config.toml
num_hidden_layers = 8
hidden_size = 224
num_attention_heads = 4
num_key_value_heads = 4
head_dim = 64
intermediate_size = 896
vocab_size = 8192
hidden_act = "gelu"
norm = "layernorm"
norm_place = "pre"
norm_eps = 1e-05
positions = "learned"
qk_norm = false
attn_scale = 0.125
bias = "all"
tie_word_embeddings = false
parallel_block = true
init = "uniform"
init_std_qkv = 0.0367
init_std_o = 0.0
init_std_up = 0.0367
init_std_down = 0.0
optimizer = "soap_variant"
learning_rate = 0.00305
lr_mult_up = 0.941
beta1 = 0.95
beta2 = 0.99
lr_head = 0.0024
warmup_steps = 200
schedule = "wsd"
decay_fraction = 0.648
decay_shape = "linear"
final_lr_fraction = 0.0
batch_tokens = [32768, 65536]
max_seq_len = 1024
doc_mask = true
z_loss = 1e-05
train_tokens = 392800000
max_steps = 8470
dataset = "wikipedia_en"
Each number is 128 + 32 x the weight over its row's rms, rounded and kept within 0 to 255. Layers, rows and columns count from 0. Numbers have three digits each. The size before them is the row's rms in percent of the matrix's.

# layer 3 MLP down, 224x896, rms 0.119, rows 51-223, columns 640-703
099:176185129093113112139163127164130148124096173122144119092066114141135107133077132124133090132145076149156159137144119121145117147043137141166069128156134130119118162110148082084138130163134105
105:152098160168094125157095108148077124096094096095151150171185124193170124106146052166136101116047142160087061088151106147121128155191164132114112072128140132117114153173115155083147156123158187
109:184081153134129208108094135138170156145151116114079065120123110152069150121107137132166124127185125145168122109100075156114112143133120140122107056162145103180117064094106120144130177099149095
103:120128206121167111082096120168112166109163076190131122116081127097186133105149136133160088155114156164114191170100124079169182143114077146117097163131125111083119096077137154157122144126167153
098:118100139153128130152056096151101214105074188110109130083110084111118136101115181113142127096131184121095168085142078145140127121114124141137138163055096132112079152168099153166148145157204119
101:075176184183119128179137099107041127127129132109166210130151150126113081079126165142124092121135115158132119155074148143113101184141186110166100102097125125183152167092118141161171117153128123
103:099130085140091151138134147132094138121089128210099114150144174094163107127131147149130124111125183147127133090119145104139077099109140181092088119152102220156145088103115092104122133154139088
097:136139149106101129036078105134135084039112131149157138138104160141101139072092155118159165116122184183127059101094166151127108143065118132146139151131151180113156114158107066132112114138118163
094:115201180044134131168203164099116165203127180132129130152116110114137158183105122153104161104097139170136128089155085157110129094102117108132139093101118113118146106144135159145098094144137121
097:112077109143133188085151124130107110090130142127180122115134138155118119069081154151130174068140132150134097198163100145130119152119124135129152133106098082126125159164120146095118133121146115
102:180114151112154076192188108138146174163074172174158114129075142098150105130181128125104129113066107097134209145152145135153157160162144150095105185169112070111106133170132151055126185110105164
096:192164155138116201063077111127145107112102144097111106147197172130187094133153159144095097182140102155083175164117082134132130152092184111093111061123164142159135130153117152137156103121093091
104:134157118129169127168177128123181063182103098120149122109077100111137139171100127115150115093116204190136140149131051138138061138101120154111122057075158073132106143061093124089141158090131109
102:147119149119089130067162141101161113141091100191096113115146108121127155154104134154101128111154156197144110172115118170151094104105139125149144123238139185159127102113126095172208179180123123
109:048134158150181174104147136133102133167147099101151134106095119121154155139073120149152087172083102149111075150132191170115175117103161102106157164147079174149167105159171125200135116156061082
097:064094143079075135170116139143165076127092135092094070154113031101111117193131129102114156105130126158163062107124209144083060138120070134103069019162123155133100139099131133134064162129135100
102:136099172167145122154178083176186153131152058157116097130141155180116137126153072218103105113092130096121150109110175149161178062109156096150143136198125081131133184132169175157110133093127122
099:128083133155153123148162064139173126145113161106138080079177108179092117096175165138075158118105104149098098159158115131140150149101136106145161061143115186122090231083109079136171151174085172
098:171162153104137113161173136151125136178152112143127145147074130110126071124173092147138156056118122147186144096149100181104102144131126130085138153115210147171126166120146093167083156069176165
102:188120104081130071152185134119158077114100095118141181118108087121137127129146161088137126108152184174133084110177120135129107100129137135099104109070186084097152121145191109138135166068126157
096:159109132122104126111086085164095121133127108113091141109164135095154154082094157144159144145126081119131185198162121108101100178089142135153118088107127166107122197133104114130095125106082171
099:146133119076058096136104164147088179155160090133132244102099126096164128104127154117126059165070160110122104075137154109164128086147130166156149116171102133145112138125130125119105136084089075
093:058125071154141121035091118155136102145126141114092135119073159125132162142107157135134079198115132073114115142111199123122127163140135173106089119094164081161162180130165170126106088127082129
104:116114103114123120053083147123119141072096139144115122090128138104142120131118128119136083016132080163147166191104154109121104111088192144114121128100077160126105095100111110158175155084110150
094:153135123124148070096107098158145162109118149167205168138161151107148099130099085091175084139107101166146146135150140087170151126084190070134115134100169102127093199150117112141139113091121202
094:192118160150171128136171167117125120146169117089074054128104135132102113160166145108108141128093150148128115098120134091146154207076150152109131067112127102155150111148172142120142148174134163
093:140152162131135143091138121094176133132110168105119147137134110084145209105150134171134176128116129106084163118126108150164146165159141102127061091104171152060141149122107088144169135108161129
099:162111151122089146141140150152134153142154135152137162122143111139129148119169062154170135120156192136085165156197139148132125144160141097119072189136092130092130171160156171130128143095109115
103:135146201106160102136144159086079117116162152104125137144098152147105137072133121118119117111168129099156194152115167142090176114106085113127107128078123143056138188119049098107146139095042145
093:142112121124083088137155115121160129145104133085113195081128145122099115138108153127136164152167117138192117184089165088210124166167123123140093164076096108154138172128119079084150160096153096
098:186180152093120062084084135138127114127145146103144127053169075193099144142154123154106124149111155106142178136082155075129102197158157082116121108176077115107141122091132185105104113118131101
101:111101123097121117072103162147170124103119122110140105103092126165169124090146125104093105138185173114138118129145156097125113129130051094120098111047095143098099113072142127119131142112083127
103:100086147107099076202103164122091109153073107116083086122086047127089106184137124089131147143085138117136122119112084151159066163124107154192179120115102118121146139060087067147155148128117119
106:129120151123143129243128102100097150210084082118073162159142078118123116219117093161139083112196141110118121104141119154107118156133152125143160189113185175137065102105159128178171095075096112
096:151116178120067154098138110128126116089177071095132118113165193125136133107088161141139146112098094153118161171123111081135096124189096182141096103135117164120108098177116119134153057080129103
099:151128073134075158188203098157149062196125123054109111125184185167063064141100141099163221132101122156157174081085132120135104119077108135152081103157131134170149086143088091092156122118169155
102:125123158090099114165113124139145133141113125172150133160119121140107146119094089164151110131134125163119133176115080121122159099116149140085168095130122110183089112142135134122120171073106072
098:110165119134110117086107151166120143175171088106136128144163123099187138151164112141120141148145116126115160145163118121136156156139150118117140181120100155115154177126112149100113100150073069
094:103165122172150163101180022174134140094112138116179106141137149171142119130166110117126146148081150097124155103164141131118132085065166132134137099135147177124108082119114110083178145132134154
103:147119117137095114145126096117121082131106095126112153164123171122117150145030109187106160099132140171159211121118127123127133107133101155102108154147099123203122146084084136090135195111141147
097:123110124094062127087105078149152121118166115148104120096141163201152137132175108144105102115166111112112101122070102108194143105129088139193094114130107099123078119150138105101149144114119107
099:115136143126138168102167116072122159102104159132117109118158120148128141167178163173156139137128118108082158131114157115127126100125117127099114087073152096136122128112083202070113134117063147
099:120114082127152147160173159199152113187162170153087106132159119085142158140147035153126143204131101153096147148118086133154079156146080167112163149121090144152103101107096111144129115126107162
108:138153100131145121196060131137101106140080161161106160114136112142164104130128126120108176101091163113190135168122164081176154134157089138072127158137112086083135144090115129073091199116107204
099:115110187115150127085102188124105147089093110098147096114139137151091143137109123128115211072143144132147047095115168133074074109146131101131146131145126156168170147131137185140142118148168076
104:121121162103153128122192137133160124092123119187096107171110164155133128095133116131084168169103149149117199123121199135108215141108114096141172130111126107159159099152159168099110106156139112
117:105134126145098127077155103156160133160176148100120112146083183134079169147105120096143086154189099126055172189146133143106163146157147085141171118176150163105138099155166164133137117115091162
099:087108153114105111132111131131188137156153146115158153118162176143103128131114106121133171130148130131158181151190177108121164069162157112152100088218084056201151120114159136120127195176148189
091:118107094094191129146093136150174166128167121130159106106128155095142116129096094174093084174099123208128128117200128089140166109125150103164140148116073101099072168142145125103113118114164133
107:148104120064175103214100139114212144164112156138105083151093123136138147141118145156161093131176123117119136105168130140117106151153074156090139123068160147077160141191144108177140140122150078
102:137125187163092113172150096130137185154164144170117202189060182176131160170114107075080120165132108086138145123041142153116126138147103113110107120150114202119163080125138079134075131175163088
097:135141096124171129121072113120118129149140120158146147145154145057085154132135175176101129121149093126177074135146121118139076133182167132151164168132137143178115110096089145062107125126123141
096:160186182135143125146194118133143150113150196092096074163152166131171093188154095124082135077141111121100115111138099153194028121126142084119114085139175185136104082108130154148107117115117124
100:133142179120105137120062164121126130129101195141125174157103160148177102144154145145081087148111107165121102136126141127116149141132084112115125150154151101078129164120109140069161100092135158
097:153146136174133140141112145063175205123156211137149116064118193081107126129097183141133132132120121113123133107051090162149110138157125149065129170125109126113143190137164143102078126151093112
100:198147100124088123146115115151147156135110138126109122102103138117090128161047187160083178173124109042139130150135123155118104161108129120113151083124121142068162090118108114160127156136107108
097:125096145132126140134108104108143084141185085089164123141193148114169194172160152181197242201121132122124125124127131146067077139137113057099165130083146132150123123144126163134106102118124191
105:158193100155084120107120168142188183090129123081116098132141162142172122109128137163166137160118161118147138128126120116093094146129127108146108134187097157182103139130132104076112164188202132
100:173129104099120163115119105134151150155158145179125109119091123116098153123116151198134120205143094150124154053140161129139163099092161074126085061151142149117120137162168157093113139102185151
094:119113079155162094157109112148145087094121103065152129114130092091128176141201100166098111136078104117082040174115120147081121126143173112099128116106112144123135149125167170119136119126184145
097:151125141180044117137165102048085131139143048143170108167188168203103125156118144126128134100166105143112198153113127168118152140144121116151109101180180155155097092188131136155136118125183124
097:093130094110164101113162167152156077116185131135095191100124133195111162096141138118156076115153128122086169196122136129117166109155157124119126188117088080156116136094121185124177122145109134
097:122144102156090123112127128180133135114110112149157174154084134145124154148140168107133100123129111080143116140095084135128089162158098148135119057131162149153147181105128098158107135037153148
105:112129109149062157089154100128124193140138142194138146156169106099126157195137048107169139143133143131118151063196101114100083123141174149146098152116140134068104126069133099167145090109105140
108:177118140142095141101145141098163165130164155162053141105134144097158143151098170123082206115084132074093148208139130140130136158096115143090116135191066166167196093100148154111127087169101079
101:150073125122137115081129158140130143151163138092142112081149140159132131152101148139070154177162113190116124214103129153146118116128104072133137110093147126124153074136125148079140095058120156
098:153126136106080200109112194125146151137080132191123111130129144127141110077106114134119090128121084136091088163127121129177106107135149082091054132160092080164125190204087144064110197188130121
099:157154157091168162127128149118146142186153096113053207133132103099138093094119134184120189094129100127114086117109088135163150159156124149187096146131104160115076148129142158122155164144168156
095:102106154118208065146152138205091101087144144138094126080149150143147147108097116114196142158109120152119136111141095113172153100119086112115130121149120097164108140110119122113171084072177138
111:180141161109088122180189166103178077152085146143104091085065146117111145087107175085116159141108150096181132151098058090169066115163115121137106133128139134162177147126140145113168202091151157
104:123172112113148052082120163179155092120163162205092070053161082128089102123147104150087149132123074149060175157112137110130106130136067100140123115117129164168116117113121165092120126111077155
102:151095139158180141166208134055157170107153181123177170116108165139145104141134095183148160102151134088052175104137137125114101168086127095181123186051113118135114081138114115142177162105097124
098:090080142102094156188149121193148070107154107136123143153113110030112075159080140080129051089090125112079134112106236121106155125153145147103120107154173135154138132112134117109138102163145175
100:109110167123144127171098177123122118128115182181097092125151126109080172097110147142108133081108133136161149125091087124131181079179112149124103146113112140103157160139098107114123125080122064
103:149181112112088121104111170088087114111175212174189122175106119145113152106138118120146119165143108102153066128120119179096075107099105140118118149104104173122069106157096099173158096155153148
102:095124136108150074123123093149098112103156121140133127172146134139143103137134166135139145169102156190168116099059102171107150157093094128119083110125162096102109077149162094097157134157125134
102:191062114128132118095054132095134103090172187146114125095125092130068151092098104137123120148123093137111161192088153150116168099189087103155092161142085139131192154090130108143141102144158115
097:108129110096159097139119183090070110163102177157106096162046141110206133168150161127086118120109170132122128123113166166121104152101092123185141119065135134085122199110106089160083125107128142
102:152151150117147143114240136079157154089119115147139177116136175091192049086133165081095100054123118072063096131050137149141156134085085138120124156092073109133100099119113131102122176127107124
097:099128090177089131155062084138089106152083177174096164088173091133106117167125134204099106102136185161148150206100166151135171107137086094156137139169140132120087138088161123172146118096080115
094:126086207119147175070141138119139181132158126143129180127178091142130166067120142107076121129125070158143103128147158134093129168069133153127105144110146119136180091082146124175117120123091117
094:185135081142136108074141131148111160094139066175105193104128057159154130134156167121139103084155101076113137149158127114175082136121156171070099161127145210145104104147167102107119122132100123
095:137133099090167088098051166094076134139115071164117183133156120136129173127134053197110137125135113107061153124127139123145119093169140120182185122153116106113116075138089150104135168149137083
101:113120113130069177118174135093139154186098052107158074126091138142117124174117130112122119131136083127103100119113060193117138201099168125125156162205089158099124084120143089151126137129147149
109:147104063111078118146103143132098162146090062161055131161121071125106170127082092140169094151124117073092100184141119140174157116154111097189027131164149132112101108159062075131172118129161100
099:101194163103179057145067091186159161150148148136123142116162114117115160165121098093140143173063096104128164115108119144105093111177117126145114112171114179119124086130146038119142136154197131
096:116140144100123074103150120158102107112150098105105099106156137129111167130080112129075192133102185090073177189117184130167097143092156179119132118148136088161104117109141134121129096138067078
100:179187135089107093051122189088062207138132119079144047153141127123087147127153137174096069122112113146104111095126130083139081105145109065128122181124120133114143175127154155170095099114130054
099:137124146185170149151121142134062087123096122137071220124155099138159112166111114134090170115070123134097150079104188121124153098063117128106128139132088143086150171107109087166096173170166152
099:125161096119136117097122127137115144117088142203165117114090063090102127153120098144153155092150201125109129120093110105094112049142117133116087132113104133151181071145123085128101137161134131
097:108135125136119123123164121144057174118176095133165068136194089126132153092193135133115156150139160179109142092179191093089110189164169037114114161191106145137143133163131167157101087117130125
103:133138116150125106137157122083058126102134176193109130115159109112097184134101085139128137109093128137167171079139195151157131133118169157096142138136133123087098113123166107133145098100116077
102:105141112138169114075100101098094157113100161138162141162141153189140136116129150082149124167113149110121101159193104139103122107093146178216140109138125180143166124091157105152086070139115112
102:096074175114128127134085061076129123187115138144178197091124163151187111125138120139143124118176138143091122129098178166112176145106133123155174176054115142161149079098119107122102151172195098
100:169167211115118165168154069137114139163176181119143136127085122139108117118158141074131162204141190128113119113145123102132109126101100131093102135089125108121111135060079063139148092096113113
093:114142156124180123101079147074121056103087135092081103131135109131158166084126141147112139112101190141132125163144119177126174108128174110114134132153139150117198093051136122099127118128103119
105:183114119117187075108215158141081130106146076085144127076205085133120168101159145130096122125169173076125136153174105190179127110116137136099149169104133144135130137126116120122200118117143095
094:133058114081116179083088132116137163127132113102153116123129135128142139134120145196139102134156210151078133191163123168147163196174134121151141113120210107127139122053099102102090104125121145
098:172113125185160143119081151095052149155091121141126152168143174133096105140144107078114146150094074159175126088108184089154130126151173105174117144204131123044098136161050186169159107138173072
112:084165119110145122125191107162114117083126110163126150211134083142176094139135090129141143143130066085185108137161106131160138187149126130126163066151097146167161126116159132075147106086119109
098:095121155141125160187147151151153100108106143158125126138082129102081097101138126146143129086085124144142144106133137070104154128133094172114136128174173143167181091167140159166174156183070134
102:141151109115143092110105119115155081139133151146126066133102122168110136139186106162146132088160118118106085112136159148124143075134117189074141116058122113174140158117138182134099106101147096
104:116082134162106142159106129156110116140075129188164071160101127127106095175170094150148159118145147131177099113212228115149193138180120110121130121156149182172142168114162133145140126081110169
102:124039127115181181082140105128093071109140174159135103128158126126140167122147172097152155163142186096139080092135146158114111078071167172148095108145085126121150116080147165112123131102145151
093:129152133077117158101116114165096157037153189128144150207092187106125128103062157104162075145108127128096073136078031065117138149134080115082156046125143116113120112095156101123128144093180095
106:155105122092152126064139125100109160129124101117112159136139131134111205088097166125157180133134180114154165141086085095080111118130158143155165177131093146071143140121100147097104110196140093
087:114125165169115137131066167095119110129133121152122209162099101126133107103123062121091160151135144133110121044156131106156200129134144126121070095095124102084114163123148109185122190144145101
099:143126132090121163128099175121143125129108121201089176140073159138098139142084153050110137068115152158134170103133162128139095122125131124123110126188160067111137126128095147197192151123079104
095:154091202101106074137142121095132085117170121124099152132074097108112164128102191113143131145123156147120176135134186123091152136108158127151144118160160089066154134134085154121102100134141123
099:104146117145098139080153141104180087115120170091090061175137155086096114104122141151124153118121100140124165102116106100095125132163103136152153176135109131138134098090129132152165171182206085
095:137186149081187146081112149098142124135134166108146115174120098181178122169072131080100161100146112165199096105097131117096165171101136124101098083093104131093143113121098162125154169151147092
101:095109143153085162062130127156106112043105061137092116056123134117076157080115130101158135122106182132137096161163128135032110129107087145099121153143104120122138099142145191109136120166102108
108:089129123065151170130113149140127089124127103181090093161105103148091149143168165140134128185127089162147094158127080121167137074094164141118164221152081135073160089174118130117115113182097076
102:155181075165167148132201168169123122143149122113113111141108138160082109243180161131145119170152079159157142146078111108159136112129097123122106108137083110144126107182129110135082122106146164
099:119110076128155076093137201150072171126155128098156120098178071215054148046060172134121155105105161098129131103161151082131086127148168170081048159081127107101145110147101162171106111123147146
099:151158167148171084119111137074119124094064173124143107132103157095150076179049059112186164134087186112129158170123096125168172136127148116130123191121133126122133162174100099108088138243069132
102:085072145087088076149147154098114126129149140092114028110149101088143115106121123122121160149156153131148090119158152113161147147125154072125124067117121104147181203094201174109171088150133104
101:108124051107163155156083123131122129162146162143148124143065147077132109171063108150110138151094151122109100091146125151161127144133126145127121166083136131137185140130167156123148130145126122
102:147167105124081164190097153156176124083177067152134086115197073112067139125104139136138129150141105145115149157165136113148146118053167151145116075165121092123150151110142125064156149131142179
098:153142107110150115131152107144053128102084089157146076144157131127144153111168144129100100100095095138135175141107117095099160165149126141117121126104177105136135153136127130145140155143092177
101:090112104064124094201184182178134162206148126120149137139118086155127125141171111115164165154116073110116134099123114141121103155151174094165142141141078161096121123122108101086107188115143190
099:168185073107180129140112159142151175174098123100165105163098160136076106145113095113210105145151098127147100126132129110102114148167106087156133060043156163147094173126124163089091142103066152
101:166103111112162145086084181152131142097150158152138137163157161113117131111091112108124156112166154164120170173065120151150164137104106133162101076122155123156105109122121110090147160109182042
104:109094177094137153138113087100082128118140100084130069149155137176185141118150101113111153104113136092093136135177182145130065153211125184092192170110150117124139117086138165112125086183148149
097:083116129101085029109160181187120127100206128141069216183161127110128152065127081144155145150097110180093116108119144105118137136104145139150072070108149112109090166165072139193220155075120086
100:106172092150185162111129120188206090143099139124107148116161106113100091173098117109119074106146139175159136187135193099162152147138106088121095052125107102103140117114159117157054179135098107
100:082171081153107076130131159166168125137140168105169130150160139117106155127118131101115177114098178127109090082104085179134114164125141113106123151064165124101130126109145184112176134162138130
097:123131137113097096132059180131177073129122123081086135083172115171117115125152133109154163097160121111076131200144140125086123162102124091127164131134141093146130173180157091193103131158120163
096:159171154113135104070111135108156108098130123119091088151105118177125186125039105122124196146134187154154108132098119157162151131115066104159049143127133093121064156138112158166127159119084134
104:175113128119069101127143082148127153180136090134100158156134130126128157132162090096118134151144121164115194136166118155160169083070108089099159133187143120146116097067123078102117114117076121
102:122098092131104110101182129164105141150113124096098118178118143125106133145145076124150121120161198126167173075138054098104114155104129101147121113112104127107108138134114102178141089082132116
101:175152106168213110121118115098150146133135148171100117173142174169086106145141173147097100158146126173147120106079158142178138131160097145123054206060128110138090140180156113080146136099132126
100:108166156122122108189130109161058127196120081148102193130156131137118129106113096171132134130095138093156139082117170077114109130147141151133125126113157141071151156062157121205146138148127151
102:141103122160151120104078129127146162092173134143067079088180151094153136089118132136122114079163136146107128122100088155130130079121092091113146110126114101088132089197183113098170047166146064
100:162095120116109088117205119173153104112143053136099118180094128111143131154136127179153109146134116186181195181185102169115175151145107109113154106151093076143078195116078116156129168106123152
113:146111118200162139147153126118146139155163123091103107124093120184096127164070137072150125119084124079110099103144161141116131147176140098158144133058111124146073133068128148170133127078113161
098:160140148146119148118088163141187097147141182090157135119131112198036176163127083075157083170107096098139148171112149128102130149119149113195088077124125123058138051093101137121117105124140079
103:122218126156142070136127147095104138103129118113151136124141098173108155137164123156157097088098091131121124081154053142157086095064135089074138115176122131127150136113086139085096140161127167
102:144082133159124161122165134134092166159182130099135123118126121141125174107144126150113163138121139124091156132178152103146120150107102138081162133112126138120097051126185189114137081124096126
100:145116098157146122125148151135105139128080161146131162160115098120132157155121137208075132090154132111137073133117155167135068136173154111094192175077124100177083170128129143216148093112160120
107:080143094129087147125090155144161067116090141149067107170094102087154078207136094176136161190139113141160167155119152160156120125103148144096144122195105150159097120092124087102116141160070104
095:137105107110101115157080160094061118235130102087128104147131067117117152105095068094107162122131109138090169149151171075100138155120142170136057082074140128092117106110114110125149100144096126
096:160142103090108105123100134153116150114138184121121162125108114099154153113131115127148155111142085115139122165107135163137120131106135124131105151173103120149145128124195097152088149150119108
100:165178123106131112114102095095176173139118090118113180134143132120143137117128127115126096149174164091112154099087099131110092165147156124110125173109152133142073092087174069039105182094101123
099:159095134127136178093185106109090160125133161130117057185163121165149129084059112135147097129119093118132107140167179121085123147144092080178143135161128108055090098116124126162130135184155102
097:096121095170133131125169115128155114113133147107132089117116158122113144098133160134150133119117125164118083145112173158118105130121118152138122090094125131113102170108069058077103141117089131
099:131135115113047075127115146091044172069081132117120086152122171115101111149084095100078053124124142050129157160184121116105186136143126131143117122123102153183161106134111124133174069138171138
103:116082153197188174096153134109107092102136097152096156163074140101085078095063171102148130070228175103113132132179056211079136146104140106141108108163145100135089109132126201119143143161112084
094:142145118063070134150127068081146096112101146114089073132090084179123171116129173132148125105131139126124096116152069104127095084178118135172146136132134132153129143098136117144106159157152110
105:146101157192121064190151091144080100199134078180150134185154138174110080183107121127122134075090161076101154135095124114118056159182132143158138119092083125107130204140090080166094188105105188
098:155116129144069166123131159146139079142150160125099152127149154139108113125104183151106175066163093181166135014157143103131111105123153106104151164161113124085129129129131147175129139099104109
097:145065100146140095105134064083157107103148176147137177153132072135186090130078131123181165168166115109097126093146147179058117121126162123119165150084110131135094124077139185149100107130137121
099:140118146149117106113071072110172143179124134114115119136156092089184133098162103106161070153162191130107106044186161118119050134116068145077096183165181167135128167126164081111101103152167165
101:112096115205086139127094139138121076127125135138167180121138199178102104118154151126128157165106154084066117134142096172183174144100099105161130115188098092133125049167131140128114152167154069
099:145108088123133167113168119132134098139125179145131151158098157094130089084176105164171154142113089061126158096139128138138122188150092157147150087128076147142162104152140186121108106150163128
097:072113146098050130152125142111161103175116150105137156121117131110148123177144113156126121063157131171087152087143127120068095184075121089081173180113103172047131178074145171119167144129148188
101:187085152088128107116084128107155062113108180153089155097167106107083142135096143159128134179192083116126129159145139136106144163151147123144208120233151137153091109070116159070128186117090131
102:075107146108156169180171117121126139164151085092090145144094166125092075166170142083109145114163097089068174109130143096092149121095149156152108119068137093059105150085084138135115095053114188
093:169093194179056090132194111140109117176152103156155080167128070155191118116102069080174097102201121110134143191154153137153158129066118145152101118148163129109102144206118148138119173085120144
093:097139133092132098173089149133129165182127092153099138159118148140140153117142117117159102149123216097139079055086151156144063101095097110151097159091162135140123197088151086106102145177085184
103:161136134087141123129084096205118149132125136124149200069179102148064169094157102156198072137134130133157175136102118049145152099133151127148059134160178130103163081186081130100143151149173138
100:085114096171149135132180131119063101203138139092114121107126109104067134131153148117091156148112199095125111109133092154116075136105153162116126117104124094144136118149107169139092142176128157
098:078145118112140112062136129166090133084122113171137132124064102061143066134163165115138134108149093139149108070158145119135089114124145102156086140187133150132149122121108135108152133154098136
096:157074083174107157133119123144122123105113134175160133107160094144144177114132151154119146139078115167147113108147161118149216114102069095140118104124088127059099173140141092063146122084115125
104:071112102120112141146164121146161098173121149177103189116165101142103092159096091132149144055050100147108180035122190160120123121101123124174154117237099155146120088181166140169146136165096162
111:109169138100209147060155105117102169090092099169145119088174133083100155156154102101130134162154092118087159166108145107162199139137121123116163096072173161133082121140117132111154131132167085
098:100130135123095082246132118140173102135097067159098113150194113117186147136137140137163131143131126183138104142144163123185109119141160162154183137085137124149103124136153150096103112175170163
100:128123103108061177111092133148125080136095142112141088094128098187139129162151143198173152123095166076112105147156123148125150111108111140106139146151114163110074129063147163120090129135084097
100:131108105168078163142105094115160255181117126205104104108068080165170162158174125092119107157030111089086142100112080115137147115155151107152124111148190116081167125119144086132134114137150173
095:182107101159170111084117127115151172155110163138072124133060138088153129137098106128145119166096125108140181136072096149159187146066092094167144142085131111099112140082108157154091140126138138
097:169100134117094167124126103107140097119085128108065160127137104158084142143143129167114107127156085113062078126052163168131118103100152125135131087131207080108109119128111124164118159144074103
096:115156117125152129080182173125138169138156138194097096157124208197104189148121148146092179110096177087101169114178107143118181138151141168096121095187169129136138129152146134104180162159067118
100:132061089107097127123105146159163114146090108113106073129110154130132110106207075123111109105191090091146167151166175133182196112129121106151124177121121130195090151147128196088136129152122133